{"n_layer": 13, "d_model": 384, "n_head": 6, "n_kv_head": 1, "head_dim": 64, "d_mlp": 768, "vocab_size": 14130, "activation": "swiglu", "norm": "rmsnorm", "norm_place": "pre", "norm_eps": 1e-05, "positions": "rope", "rope_base": 10000.0, "rope_fraction": 1.0, "qk_norm": false, "attn_scale": 0.125, "bias": "none", "tie_embeddings": false, "parallel_block": false, "init": "uniform", "init_std_qkv": 0.018, "init_std_o": 0.0, "init_std_up": 0.018, "init_std_down": 0.0, "optimizer": "muon_variant", "lr": 0.0159, "lr_mult_down": 1.5, "beta1": 0.93, "lr_head": 0.0111, "warmup_steps": 200, "schedule": "wsd", "decay_fraction": 0.841, "decay_shape": "linear", "final_lr_fraction": 0.1, "batch_tokens": 262144, "seq_len": 2048, "doc_mask": false, "z_loss": 1e-05, "train_tokens": 908700000, "steps": 3467, "dataset": "wikipedia_en"}
Each number is 128 + 32 x the weight over its row's rms, rounded and kept within 0 to 255. Layers, rows and columns count from 0. Numbers have three digits each. The size before them is the row's rms in percent of the matrix's.

# layer 5 MLP down (transposed), 768x384, rms 0.0655, rows 369-432, columns 288-319
099:055120092130148096166130154124083105175167171129067125123168094135162123162088127188160154088178
096:142173117118163141166171159132121125154103075106113199150172090185147072088159116104159099158120
101:135128101142104154100147131133080117105087128138114060099149163182159139170122093141141041136079
104:150132152137139047118140167063125128185125184120083100155077093085166152091167114163135119095190
097:083044173130115176135075124157171094138103123143150120112114108129114115179201079146122176182111
102:121065085173132122164142162174133157116163132134111101126137174127125129122206077133133168094192
102:146119120118167115161164156078112170117060089160146198069140151061165171136159149102065163152132
104:157144118130082105144143127087127189106124177158142132085169110132158115134147131169186103165135
100:140132092117094104133112158128128214153196157127162104087052107188128095111050120194126161098146
098:105083112122170121116132139114114113106128117108184155137101088131123144121177064068146141105192
106:135121086106137135154132216162128150093138221138122108153130138149191131137108147159114148144105
101:099121119119118085150194072097115189178133134107146131119154124171117151121147136145165131071234
104:203165133102131125182091176124094147105120125137121137140111070109098127108157120108173090174118
096:146131109076132118109149121173141100158097180156119090158128151163091085102122102128188119127148
099:158120135173128168131063172091088121095040097115158103106088085090063182106097106122127139092139
106:155088140150111118112133156146126149128135117113176142155154113111116130112164132125072118096117
091:162136105138097143084088102183146059170149147104172144152199132143172127142145110138136109182151
097:123108140136136134083148172089172134098060115172145153161171114172138126088151141149132133169141
103:105094118161112164120119089106051101062136216171133181152090113175104125074101119138203122119129
095:079145166170113147082138186142139062151120149195136103099166099176202121114069167085133115169171
099:137095125096113081117159176150145137153105112107075078143149183096160095092107105107152154088094
097:053104143140141129093125129141140151153126106173062113155167173107128112086059082194137137185119
098:122103157101114112091112143150104162124083159140165130116167133150142109166123138173096137150121
099:103153136132135142057129141168177137128132099081156114164162150086125154160160135116118208099142
100:091164128114125173068084130157075146111107184147154136123109112081119151127151139092103143139128
099:100095120143130199111077074125150134151093109134096109136137131107115108041128081158161079159099
100:142156106179131126132124145134146136083164170088121116067094137123120081160136118117039124172128
104:073084122124049056124140158123130145144176125077138093171052156103125152146178126154156164126138
093:116100132153142077116151102191134161208129176126115101161146098109122143143115126149116084126056
096:118181166153111126143080174160117126061041090120154085135162103131188061068125120145132137142151
101:155137139149137190117080119161167146191068133103156085110122140095135139103111127101141127154119
109:141151187148134170161170077133087098157106147184133190168055135115144160151073177103182166104141
108:140103122183091156152084090163151127169113160144174092075120096157125128139129141114128118110117
110:163142165042160133115153130087120091065169139143074123170104077141166113157128110119120092159155
103:097144127116104116164155164173118118118062120092162122137111129088131135095073116128140144109156
100:145121135100115093153113083154116156146197158162181103190114131141182137099139132100141166118199
091:137158117194146118164164222077075120158120163172139121139111165116091113145157205122108132102143
098:119136148161113139131094126132050149153072139125160108105152096121142099076063078145157090123103
100:103089083111103023085162120167191134119130091049137134153162080144184119163087136190177119099057
103:124125120052189171139123153150118146131154162118185115148179087110150127088094150141132139107125
104:107129167192144113061110152071112136116107156105083181144083087078121121122124092192162092072166
099:097123137167158068188097175144121153107135108084170154163178136082139185122169122105117152089112
096:128077077123114125157141109111166061110199121130155130153096128136138127133121048143114122159172
099:134154087139083137190121083129107098149110117084096089123134065179070126149161118164110081101104
100:166104112127153159126079094114146156147065162184117096150117178053130101083071087146132148132096
104:099107095124129182149124041123196187127144112110118109059142077106106137115176110115127165062123
099:133105134125196126123120127138110151142130094079126145078162156079113140189193104169167077144113
105:168152157135116146089189088148122155175116071116112192076111155115138118107093127149178135111148
098:099103154131100200086115124191145106156113116127190119153170123148102155150175163144120131194148
104:120160103156114153159133080082068111087108132180111105151105148172117099098142144138097087115171
115:142177149130184149147108165101147084083108109170106117132156102088107169123160194151127143134086
098:059131165101113103130119173139116114153152154106098107083090094153132107161134125170144171109177
103:105082170122142142156148099138134154153182141108111110174132146140215189092101127137102096090171
108:150111089195110176169138100172193167133112156179190117109153129131132095135155169107142166124096
102:097168190089080125109096145137134111125102134117137138093060097123118089115174206140123170147143
098:066142184088221155150183124108140147033100151158146137117129070136110143119080160143093133142100
104:098108138157150159130094158120078145168117170172123117139093144146110192096130181147129118068106
102:139173144156099074110137137118113149149116069098168105105097078194127117143134132120167132105109
098:084105160103148186095108154137114097111135117103193111097118084093148133125153131172189148149103
097:168164093125138122127145097079098098095116096103180078122152112117114067161142125168098171096128
102:159117112117135170144167164086177116110087160129114185067113108120159110149182160112175122088157
100:086129069122138121160136134125100152113134161161120157117094109106110098164155124153127155089097
099:088097121146116166137135113116149116141134179146132120113096132157127126138144101121176174120168
101:095087107201101073087102097108073107092146125116097134101167132100152134080177136099154081083144
# layer 5 MLP gate, 768x384, rms 0.093, rows 370-433, columns 288-319
097:099079161126106167121144103104107118113183099128185116165180126098107089103133093162146128078103
103:148138110077098135079063095153139149121166111116065106159138046183111102133096105115134069168142
107:084128202121163126081101133134177126122112115138115162146119098136121103071116166170128163102171
094:072169104102099130172067142176082178132120142112140089154080173107102079164171099144174157100101
098:107040074173137110143095106039135127062115128136169144142136111178139091109093110185119119104130
098:152182134083157071144164176110109149148072109111154110093156130055114159177108138171075162190097
101:145110222120206177109165095099148112092138180149192077158040156123087138145083130117177117174142
098:144175138133125105142129141161152113189143175107096080121144122175109128123137147199112120168147
100:138079148128115130156127143088059063115161114094143139107087095083151148162111171139101119148101
105:125141120146146092113139104128084112222167132158106087156158141149116118152096131151073081165122
102:077066154077078099165169126136120128174115150153210107184091082151096094147142163139165104064174
096:112119118130125150163122089135105105129057092140143154170131079087123101101173129128170126164101
095:146050129084138216118100173162168139127092145125114122162041083132125090168184116097073149117100
100:146153059176101117097119089131137112150069109140176106116148144105101120149128082133113090121117
093:145145158096111144201208169156139107130129132127122165157151139099094103114142198097094143155149
101:143061114136158081187137161123073143099139096123170136089078102108133155173174187095102145129137
103:154120126105115132095118111122152112106147165129119147124107116171086120119086134168103134090136
100:126149131086075129125214062157113086138133156158110185133124173189142127101116070158131153132148
099:124146150138144164167184128132035141111151061128154155138147176119133087192115109114080088194141
097:124133122172160161148113092075148100116143125127136153146083158138144185141114072094105102136127
107:186143138134170167071115141087094127168108122096159112112168150081044047131106164109096173179128
100:142094136136088118143125112214121101140052131151195175185147129140125120155133140160170153121132
096:115187120104121085145087132135088109106130035145208153091130153115169151115099090118169155156131
103:164192121173143101127166176082147091111136163140057093093174144132092153158164121135123146105139
100:099123093120094115120175132106150117135145087133112143126129122183138139155113170144091127164174
097:108110131107153092126205154158121096119092170112184107116126075111094123109150106173122102188177
100:153132197086118146108113082077125114097135133138102137124144099123138096169144120181098153106147
089:114130103152110153143152149111138108158140151179137128148134129111139145165175117162148150124118
100:122124144109145159091200108103145106098204146103141128145132143094163177133181172147138158130073
095:150130170116147115108156101092107149143102097105092059100067172147176128172131168169138093136097
105:101133079107130148123106125111137048122097134203087132171104152145128119188124106088192141116151
108:160136131152157155111115081078131129085127100191165143136107127122184074102114159172121120117141
107:071101137110117129092124119098151130152130163104165143155062146140157145183113083122148113122137
100:148123105069104089187123159117111136172105123100115138170131147133197168132140143123137126076104
100:160116112125111151148146095085089121148078111132161144152039150125182213153095125090157110102129
099:127105054112134161093131094102120092168099212127115050118147167160126097148193122092114124127138
093:156113084129102111088151124144107169149123125132158124100106183123135179115040139198137146141196
100:147120142107068137127120112120114175134118153118154156103110158133197173121125105062074234127129
098:136088145151088079165106096144152199088146139160181184153146113078115102120136111153104141176115
099:171123130166127134096145133158199169158105138158116169174137094181177145166125106151142153165144
096:147105084185155113171123097152168129081109135143131137128186180131126101106129171163137109132111
103:141166122168115107154101149096087066165193086157096104113075140115158153140145130093183080065138
106:125147107073149096087143149132128171075140103140167120085135141110091134103159101165159148091153
097:173148124150130092112179123115157107114109115071097152091121168210100103172114129068158089179133
095:109152137139108132135109137098101154170092093148182123084161124148070147100075081145098101145102
105:074104124156124167162115176091160169112182141076094131084076150100167164106137116048125144129125
100:115169135198127126132076100133115111114070143154173190133168105155147150164120137170093155148096
094:097158093128108121116137179156086130137143077142076100144117073110163093168114090184116163127153
096:108187130092150144110115141170156123114125139113143111106155108103091131108092140149120152174106
124:136098124148145127141174114141195097113113087170110130065174078153076131187108152110163231117091
104:094086114142135093149146168143115122090155164106142153093123161157127129088195097184148086143117
100:127092127108126093112068104139136116157073137113116118102173139060152159106124101133152138188155
098:102139183177187110133141120096116187115120092128117121167048157101097089140148176180109136160165
106:109084091151095112151070137158184147067137097084127118082158177158068081111169146116182165109093
103:120136126090145087099095089096191087116070155125144126131142165222106119110081136147120138134147
093:139123128126184116132185141182125157144060114131112090183172102131133120103089197144062161190130
102:125123175172086123142137155103118122121148108105126157054168140116162129161099106179087119153082
105:136118123200155072092103080157194195130126138047081102182126136131092122106108128118144051160146
100:157128055202120088157206143129160101064185115099146132100072094119098180132112197182152184177079
110:123116177121182121176156153119107127143182158178145112083124139127076142135155110127107132173089
104:139186139161104103090174109152210213153157130148123155190162214107086178104161131162116129166044
098:088128155123127135159166144105211128166172160143131083129105145172124137086203153112109136090152
095:113097122134119152122128157095138123141170110162135156139147132119117099082148129164137101171174
092:124159146076100128134141094157169078183158157155142116124094156086144137147127139155137088133175
# layer 5 MLP up, 768x384, rms 0.0951, rows 370-433, columns 288-319
100:150144143164108140096131078171138139115123156130128115137173123144135171149106115093166161108142
101:150109169136192119125133162153117111171099136085134189147129219132130113085095102178144121173132
107:129146164123125192114084118157108173131200122112108122165116097122121103101092161199133169081119
093:138126104171112125154183169112078185103109159069101138133056142099096134110151107181139113153147
103:122101163122097090098134149144105174158112092158105134123158119129144146195097138130206113197144
106:087137142154124170159098118154129088092163193100105116155119122109155080135076158082108116094185
107:176146122121077156096106110123098205123091213132126133131118149138106130163139139140081118084131
098:104110100081221134109163129201073114091081103129081128104134111158110158123137121135125114181186
097:136099150080070144113153088124104117151048114143156124132158107102087223123135149123108088122126
107:133182140159136110146150117086167132144160101096127119094148099121122115128178161141159135122155
100:116102089139139118152114129185132145176082144191092086137170126073181099088123101158113145146137
101:114046114096145160138137095108133151130107137118118175119150085104121135121109130113138152140114
096:126161071124185086193131115145068104135149093116146167098106095126135119163140165102092126119130
095:162133116118120115119133083099102125104143111110131098079160094118128135177160154117130145101101
100:149168129095138071159110067081186129149158140138147118087103174108149157088124114093124136148051
093:112189140124118182146102136108106174087099081157142177115056136109060092112140163132141138101140
097:112133150098111125104123183114078110134173179082121107118166110085118083146114137157120122084091
099:109197075149108076111137155143126098187139148195104127107124181097186120102146076130119127094147
093:128116140138130145176127118141083150083094138125199194128101133122134161089139112090123052091106
098:133122174116130127090081145103128116128106148149174154114233147137104079176119164127168092149121
103:142155102103089110090154062105094130133120141097074144139128166096120104145149068103135093178126
099:161140143122082139121116123119109116163197137152113100137165121122157153122160175158100144217143
093:097089180189133166127108151118138155117111153158162153118085185133132154176186170077133115084120
102:156081097117133107107116183140142124108123116220115131165087096056156187144079120119114109156178
099:100116121110113095088116109084123137152091148139105151076154127145148123133113180083106078083119
098:103082173153161080168100157111123124129136147086115097082119153103117094213105090126120115084117
104:178152122143156103111124158141154102132173156094148154088169169122176088153129131046100138110115
092:126163178107078098140131153127103151175157099122128159139151101139156073156146155075105160137137
102:157094134123172129179131126093147156173099134104104146165207120122129159129132159150140174133141
096:117155118149138166077171109097075094173136064214150093118165123129121154138149183107186149121084
105:151158152127080158158155107161121108126154083120162156156178216108101123078125148137128134117158
110:137148145153077087132070132059133145109100120153142089147174170085135160149084171069067080070090
108:114102086151115124101073149120158083109142093117098141117084108193143109073146126127117169101110
105:099118162114135138096104104137135136112112058075126127122112137173131092121109105103068123126129
098:091119107121067214136085116096202124145145129114123105138135180147100140168142159159131134075125
103:082133112149136166077057119111147155152116089130155138100118105138121097154087124105088140125133
094:112144141134127121061144172181078092173116140120109085111096124139139116120142190110149126138121
099:132126168112143206058116071104136100168151133171196113129108105162171135117084103102126162109122
101:111163095122162146109110145124145179081150076119164110165143114126103217180113167164119129155134
100:165132128189146175097080186190158080125125100098076125146132103151119155125111091117095215124185
097:185134119147076164071182125083092152117166164141156029141096101082123104111118170124118113153104
101:101128119126139168105138201096144126183117125124184130119114122178127100075120076115107140149162
102:184136170106140156069149129141122128181148160077136164161189110084123142160107066086135111129129
102:096161077160125080147173160173127025095174133121180153099124101117119116164186163102167104116162
100:188112114131139179147156086098108213107181183142105176162173120080181101136076131121124198125177
100:163152197183150103093114175167114051100043193123055084104133084125143131098078120156089154156108
107:099133138130110104123135151164050110128129144112139128165112066093132071122061150181134123149119
094:134133116039113139156125118103128139120131133091107114123124085104113138126150113084086080137124
100:099170146140111162110124122110154161094128158089112116108127052180109112122076112100162165147096
129:137185155149169083130169069139200105063124135170098154055168163121103132192084147125107168147124
097:119127126121113138090156133140183140118073121164177118151108079168135164124135140098135139084103
101:148089107101109143145129135168154150092094165119137130111077098151165126147133105161101092120140
111:063156138128175148117070101095150156091154165089109078139137092156148145135175119123112148143130
104:141115167098125171121149113105149143087091146096090094126143158177127165182156101108105115170127
099:118142126101096092125106131130102209110096148140171108130161134169103118141102157156176085104115
099:155168147132147162158153170137154094103073109116100150163163196113098118127134156072125140140147
106:127101129138168150112112124143106136137157159124175130154036115161141121120164107078088126083193
104:086104081153134123150147095121114171119129177154144105079097115112089144080114127018101109151138
101:081143140112119115138118115184163174187151118103149108058152098143160124112167114126145076112069
102:103141193159151108128127127137084135134167131161121111155091140083108128095153102130128153051166
104:116096164166091111063124109216121128140152124144122126120094182190155176158128109168149114123104
093:215162143091146093144089142173126116147143077146161125095124077141173149112136143133140085219173
097:139133158168146174112128210148092161101143124082143163105172128144166135161132124112144107121122
095:168088151135127147148110167124066079110225144133135123121117102089126163126080142063187140127134